config.yaml
parallel_block: false
warmup_steps: 212
batch_tokens: 65536
steps: 8677
dataset: "wikipedia_en"
Each number is 500 + 25 x the weight over its row's rms, rounded and kept within 0 to 999. Layers, rows and columns count from 0. Numbers have three digits each. The size before them is the row's rms in percent of the matrix's.

# layer 6 MLP up, 1536x192, rms 0.0925, rows 498-563, columns 96-143
072:496504470491492477523478479477470491517539482510519504492528511518521490493497464504521466493445487539503480516489556456475498499487491540532502
107:540512494502520522504478511555488501499516521529482472497516503484522496493500485529478490426508524482526491537554498507502509463478474527499492
100:496464526491508501460485485504518510502472524515507552498476525521499524478533460495448535520523507494511483479507540431549527527538505520495474
098:501508521495445496474490508499496498519520525514542463500514471531462516507508491557528490505452540526522538528502528508493462432486520528507495
068:487488474497515511522517487493520539476523502492500516537521468502497516495517458513486558501481521532517530511534540541443544501488494547498488
071:508491482455523465557515508505513507516541544526524501478507490504477526486479448539512535486503470491555498531509529485466532527476504508519466
104:490466489462463501488524468466516494515485512520570520485533524517486482479513484520453537514456493550488510499507471478529503468490483510478484
087:511491485462509471457453504517503499510486493528505510491539493500525489504497492520518529494448519460507480542536497496467510464503550521508493
113:480483538457454504499483464461502460511483476489483524515498517493477485506558488536506473490509458518540476547524485486526492508498440473508513
102:494519500477485495526531490484497506476513493502483479523524516475524463503540479520529487472516483527499508477549480535484483492493516510510494
099:512487519482470527546467500464505477519520484517492511522530506508541478455498494472464489530505491517485507498505485472493505533510521530476514
097:484501460505486531516487524537503495528508494502544513536534506497500506442516497535494497451556502524498479517520528429534463450484537479507518
104:507573492491453475500471508487489482464533515460515517504506479512500485518511489549513482480449510488493539513516541505486478487463499553489484
104:522511489487493492497508501467480507500506496514522522496504460508550550472530470475517483471495475524496478521478528459473484510479477469515482
112:520468544503473485502503500516465490501519545542554502538489493472533493500509472507519471489509522479498483484516522490517521506511518497503491
105:513499521466463520480499493479486491500525529540546488526447449494487501524492491532495498479506458524502512501528477499544496514449430498513517
103:461543501485531481532503508495495462500533485501480528543503513494496512522501486504522523491447527495491516522467496526499467511493471498576470
102:486507541493521495472444419502497466565507468533494533532521505518495468522506481538451527511511522509485507489519509470474521506511548494521516
105:459508489488540533477544520480513506507492467525481513537512520485514486468510482513487546527435492526492501486521487474456507438509488511504494
105:471559509517538504490537499513505508486509471512527499495512485516510486489491462475539486503463465481484491529487531488507542491483451503515425
089:497523515520547496536467472469511528526509507495499529529469497518460512519527461474501462516474500546515486492508560520535531488501499514502518
103:514506545443454532456518481477505512511553483485522484531464454501478501468482460486472460500480483496496528508487494515540523489542472452512499
103:546547496497507527483508471488457507500522551518520530525493513513534514509493468558449488467521469496505522482523528472530513488494427508483469
125:456482534479483507444508489477510522517495503501516521534523473513484498461491452530478550473456445478522522523514540460535501490532499482524490
111:507513536529496499497484461540481496489496507539514467497485535510466545496499492541510474490490535507507471533495536490485547509452484526500501
111:521486513509511506516530486493486521508500480524523515505498444494497496489479452516486524506448475456524483492530544480502508491497506484487518
098:473539442499502460477497489524468522504519503515514505480526476528522538520515494501541533443526500494482534543518513524502518495490497563455508
102:500475507483529483541502469514482480478517478513488486505490525517475500531535492498480477489494495506501496544504520438497496503461487500467470
068:492500520487472542501510477474487468523527535482520497560452456508527525473489437524492505497522495482515513513506497561485534544478522485519462
105:485534530483507510503453458494518478528479497498498488520494516526487498513516480543511556516538509514512520503492534442516510465471491514513486
102:430527506463470484502453501477519511545489522512520534553530515510511498488501488548516490515495480511502526504507483508524455486524526546487505
110:456475514501477553490477490496510532543520544529541479497508478512559514471505483532543482471497491503535488513503486471429531477532491484503505
105:459511505498508490522497484488505469550488482515491530530505509517491501476506495504510461462466494529490503533500502489492483505522485511516502
103:515502508469459510489512510529506472541488492520533519513507474530529502477538471520470490523529480495527516498484471481521474501541526457528524
111:477501550486506497497492491531429474517518484504492515551507476530537557478483475512512493474485516510485490521517547523499489498512492499517487
095:508518514472505493495471518537503481572489523514516532487451450520507499471480472477540489497445469532565498487550534464501497524499497493514483
109:503527478501494488524507485465514510525492541500485524483488458502513529455520468489536486476427462557501495551544569498450503505504525498505480
101:479522555471530501570508479477498461529534487528511563551477504510533506531498462523546502476484499499499517506492482483515505505474463476500445
087:486503490471500518510482469482489498488548512498531498521520488506515537443521487494507539476473456498516471523505531501498510453482465500501486
070:488489523461502573490503485500510485530518495511564514502478481551509510518522486526479515517466463456526515559499528499505486495511461493511477
102:514507486480530529514531496491512511494508483525503514497534512557517534507504490504516516525539502505503456520493520504454513484514470515491463
111:496477462469545496530504460475474472518489499531529517518513484523515531407520483510467504473538446471548487528514520463539510484503510478506512
107:523516495475531470519500542497505524467500516541485514554481517498500539526519490503500503488474523476517496516509490526487527448510483501497453
099:495495466498477449566522477516524533496485496525487513527498476502526486473507499510502550496444484514521496510513504506508495516498500511510464
096:524501524508522511487529509459461510497546494521497530504509528498517484507507495516503500474452489518450507488498504512493520500512488493502493
109:498470565471485541501509465466481510518549512485530499488472465498487526466523480483480463489529480550527513495532490477519529488529521509489525
091:497519493542515526495484532518480511516516466516487494508496483518520505455513488511491465503456507520519524531503479464538537466503461468539497
071:504467502475479537529493474481497502509499503522506511555476504539526495475517495536506485516484488534535477513495542502485529492482467493519519
101:504526518496561483528489505466479452545497518496497481547494503488526493498561487491521494467518456473476496543484539461499525483478453479483458
067:465482491488522477517486531495506492476492500510517535493521458504486494448526433580545536478504535537525503513508520474479546520508486507523497
106:467489557484530509486498462510487476542521493485468542537483523502501494451566464491476496489497497506514440544471499441469523499503480513533521
107:535486537476497476508452501545530487502502507516576522500522490520478507518534493542504502447520541475492499503502513483521474481459523500499441
072:499483453499482455502481518513525485542501508528501511531505485518503515477491473497487484486500508548506468543472537495502478514517527567521454
095:500498491567555504540493489536498500509528533517490511501510467515508471512508504475526470452470545474504494494523508505515556493486505558480462
105:531479503484481547531529476495502486534508509478533512484536493511516504490530478495504489489518491522529474520459524476540508502529472502503484
084:502512459496524439492497541494456497483530513540511541503511511495492514508539466547489546485499526538513508502512525482496495461490515479533488
091:469486504540474551503480456495523502495474505528504521506506490487526459487478455480487502518491475497490517505533487450506503518514455481483447
093:495495534515511555465461487500481537518493520499493493534496502520474479505505467519494514512470502553542509472530507459512532495467507468502496
106:479535498523504492489521511502497512507518508510503502521495531522568491507483473486522524454462452503526538521504541517465502510499494498516470
098:454465527477482516473499458473505486489474564539541543491530485520517527503481495511488528495477525542490501503497519475459504491497518550501521
075:494516462512498500470490482460488483485514511562541515496483498536537483514526498478514531509485492545516481496550518457482476496487495479508504
079:466536484482476542487503500499497484514530499538547509518513485523471532463542485513499483474508487498509490512497535468481504520466526505502470
105:515481534439506522476506524482521525518523517492520499483479497490567505497543479498471512512492478539481504496489476497523525520503484511461484
106:466531526449521516501517508468510512488460527496474530495486521485554550480517462519533522448482517484524472532488485523509478508510475496503460
103:495509495502519484496504481518462517543523513467544485469477497528530498437530503491489518514516471482501496502523525501509474472520519549468506
110:467505486502542518509515465492527486453524509513499523523525458527476480488513489521541540470488517550500492511506508487505504518459492498493515
# layer 6 MLP down (transposed), 1536x192, rms 0.0824, rows 498-563, columns 96-143
087:518481468494500488518500494489490503523491515520498504473497491539520480475496324514496486483458473516497502532484558465515472513508519539513485
103:505481460506520504523479436507496490535446473481509507498547511483478523474512531499502436503499534554516543502489556481517499482522480535521528
101:480484501498549445500483485498527466511532556496471493539509492489531472555443512486563503439504496498502537507506448531482519506492500434561524
096:479519521480543522514519484464526524541509485496513523477522494510524487499458455475523562525526487522503513494518484501462517524472508433509491
085:494494515512521529504494507494497488519508498462487490520492494510499484476512343544513559507489486505551525544539539539514508488520513518496474
096:518501515455510511490518493484510504516528495501499507492515477528498517506488342519518541465492482493553503517525527528493526545513493509503500
114:447545516508467558510491510499494503465518491522498453477547492497531468446494462503428516482490507470479524463516530483473500503491507507497499
085:510527492553483514523496502508457513481508502506495553576460495498544501500522484490495488561534456566515500439515531546484518506499478500506458
113:475490523448541511490491508443490487492462441530498528501514525514547538495474481482512475498486489463485495460503545546498518502494527481514535
107:472507529487488474456518527516479495542488467511558526580518496462523495501554446556491462501488476481475527485483494520543499471506469496483501
098:539474461506458506498485497481511509518486508479455488483512514554561457503453485496488497514451497515522516519449511528499497511482518524537482
098:501528492463488510487513518507556479517483552483500493485515493498482533518471483513520474483487522523494465488491494537513538504481482493520503
099:484530483476498526522516485479503494520521511570496500495497508489454494531470476466486544507520511527496494517532496452512465471464496434530516
095:504521451481500520497461481475541539484484500444466495522472513504490501501499493522519562534493472464479500508496527485509500503499474463477503
120:496468511501503522516487500510553500480528472504524459492530459498544462462529501502505544493552496508489531493491529523538485446500504460492507
100:462507479486450553500457498477534471502443479503483489534486552526477493500514460480472520527483509506488515487516473479504561487491520458478515
107:503479522499485501557497499555510477469521445515514460480492484490535522463481429516476504453505519474501486505472463536518475507512525486511472
099:503532490496478525485529514485518476456471506498448511545470447513515494535496519517485510485442533530554482518508452481520499470474457495521506
124:504516465504494551442488525483518521495503500563495531484568529458508464483496450508449504492484488484494508512486472484475487455520458474522501
103:481463502495514537503487497492547500488469487512502485503492524514493459447481493487530463519537515481476495501503479481525471478485461531507525
100:513507516493454514469528534520483471501479512518545493469504501519506488476508574515492527447486479476463487535484464455450471489470525502506510
089:500560526474499477480517482453553515510449499480530472477488507466533532527488492488528548509462540496510530503485492485471486494530497499517496
106:479487597490520479501517535504513475488495511523478487444496465482486495502526477487476500519519513505434458512496488533481492538495486513474568
128:534445474464513513509530534535512454540486502514531513521522515538506476497502511509499500498497490516517482481488467545477471457489541539486492
113:508527523522474547479451503507509483503494543517525553462514462517517503509432475569489498499508539451450531500473497509498506536495488514454524
114:496473470529516500523494500462498531514485479505431469481467529505474504476480466509488518506484443494482541499463494530484513490473475530513496
091:479510517516481498489502493509551490498489535505474474510516523446542475496485478481496539537469488522505467490497564499495526506531485489502457
102:530497533528513477545504546531488477468499518518507493488478515493473507492499471517476488498501493511508501526476425536466473489479495505473465
101:516502515511491490495505488495500480503514518497515467528469473507521506512522352527490521500486496497540499544502513556509499530485516488515469
098:532475501507471495507509540497492440518513464531486493482506456496499523496485432486495521491449470525515487481449464496511554508521530515541481
092:500483524490547474521497500500512480477515525503544477490535495489499529480494464447531546475520491526472492487475485499468569514457495471523526
107:483466539504464522519477523498536560479499497519482518490494493497520427512508446518553492499541473484492482509510520451500496475509518510494467
086:535507551497500505503513488516520504481497526505472467459485480517516529469498513505482484563524533473480444510506465518460453535489485481466477
099:515489475420515488531482502472477482443501444516475489511464517538492526468497442513492501504477532501519512520481517534565480527522500475508500
124:497484469478522503514516538538484487526496542514517458548494474530500508490513521479516477466513504503486540460462538458509541485509491515523520
083:496475494538490486513512486478468449505505513504478505530525528481514513490545525526539545553509516486509502531491490542446512486509514511474474
107:502495521502485487437486485489517518523522521470482494499499501532442449519458500490503538510506458503492507481497531507578482477545523493454443
105:510460542508541491513508499478510519531535526511518524514472472520511528494486485499513562527508506516484519510463479463508503493460500495522520
101:502512508525495481473507475519505485493535523469517496493499538525539533483545409503521557433497479522511499533498505519517520450499488495476504
081:495513527482513530486523519493500479517503515513530495507452522544503543492542374536487484495492444481520522551455524512521514499500497479509499
106:485493548500509502509444509514481489480484510453479493515446486476520472473522539517482510493497502491526455482501484509529485504512550466537495
117:489470530505479536522469481490489523511519516471494485497549462476512540477505462513501524475477510508520476485487522476485491507490511548497516
095:478491487522482509517484472503504510485480470528479498492496510569465480502494475515485471518461480509524477484527478497525524496534529519520488
098:499504518537482516482510491524512524492494514479465478438503517444530465548540487522514503528523485490515521505470557490506467496497500504489497
088:495496492463509447499473512531502499514482485499511495467516492497506500516478443510535458446507500502510473491477528477508475468471497520454507
111:465533559474546494446527505432507483501492533502534560503437508516492536487501512497487454500490484494523478512513487479512515463520489534558492
098:516538523527520532466520550545508531497485492543476494493512509494489499467543420472513506506437475479524544535534487502507527499501476490568477
080:503496513498485520513520478495497497521526514515500512515468497522524483474517373527485519501451491500516503516500537489511542501496489499508500
097:475501479507525538485507496478505482541490503521483480516523500483440470514519468519506465511469492486523523500466550475501535484518514479506538
094:498471520485509506515498524491493482493493516536536523524497470522488477468520357563531539501500513508531504533515517484502500530499518478509492
129:490497492499491528477477512503490516495511461472496466513450533508498489503566465507466488437508532498531483466497551495486497463508528527460487
112:477476527500484503526505532510492523512540547484487533510489494480501472503459540487511497499506452539552482465475513470493550488519488504505459
092:512514505519486467488475518501498496512467518538497467514506486541507503460516372520477483495473482541531474542494553493533473505506516516516467
113:525489510408471516461475543476496506502457491476504494517495521507507527501502480527457512526497468509514505515485497514499466484509490440516523
105:488506484502505493510497525426517539455514478493523501530503498521461502476522467516499499455512492524492497515460516553508506487484532522479493
109:489504501504521475500478502475484488474487522529528489499546499499458519478536424505509520479494498487510502534525523505490500469504529486537460
087:480494512510480488483524455457515509526503505516535519462473497499453469432517550518552449504537451477493505481497512504502489483511477503542497
089:484504508475517493505543510536518484536490532492485544499524474478479515472508501504551483497465483420481499474473524510490494496523552512486466
114:506529497531514512462452503531512493496541510489517519506513455460494520558476446520558479495532489505488539503512516531545485510527528481513482
102:492495482553539561495493493473501504471514475513490513451464493477483512489485519497499514491531544515496491475518538544471500497468467523496525
095:475507494482512480480494502475479492490535511511530528512486485544516516498516370513499501519498490530529481532528519500510513485508481497495479
092:478485508503531507493509495498501450522549509521514512531501495521497522457537382530510480449519471493538505517521511458523501536490536497507520
092:541469497524522490505444478518584482428486496481485463486521534498522463506499492515474502491521516496448487491515479461511509479522483492439500
101:475502481501488508542480493500505501507483448493497511514524521510494442529547451544484525472511524474485535466496526493507468475542516454474496
093:517504484488512464531506513519506448513481488483485475475545510481492572522475504493475530490506552543531495508480502529513457493476493543504485
102:483451475492551529510484504488513520509516529486454499468506483487492454472485528487502482517524499551502541502504519493496513529491481467498556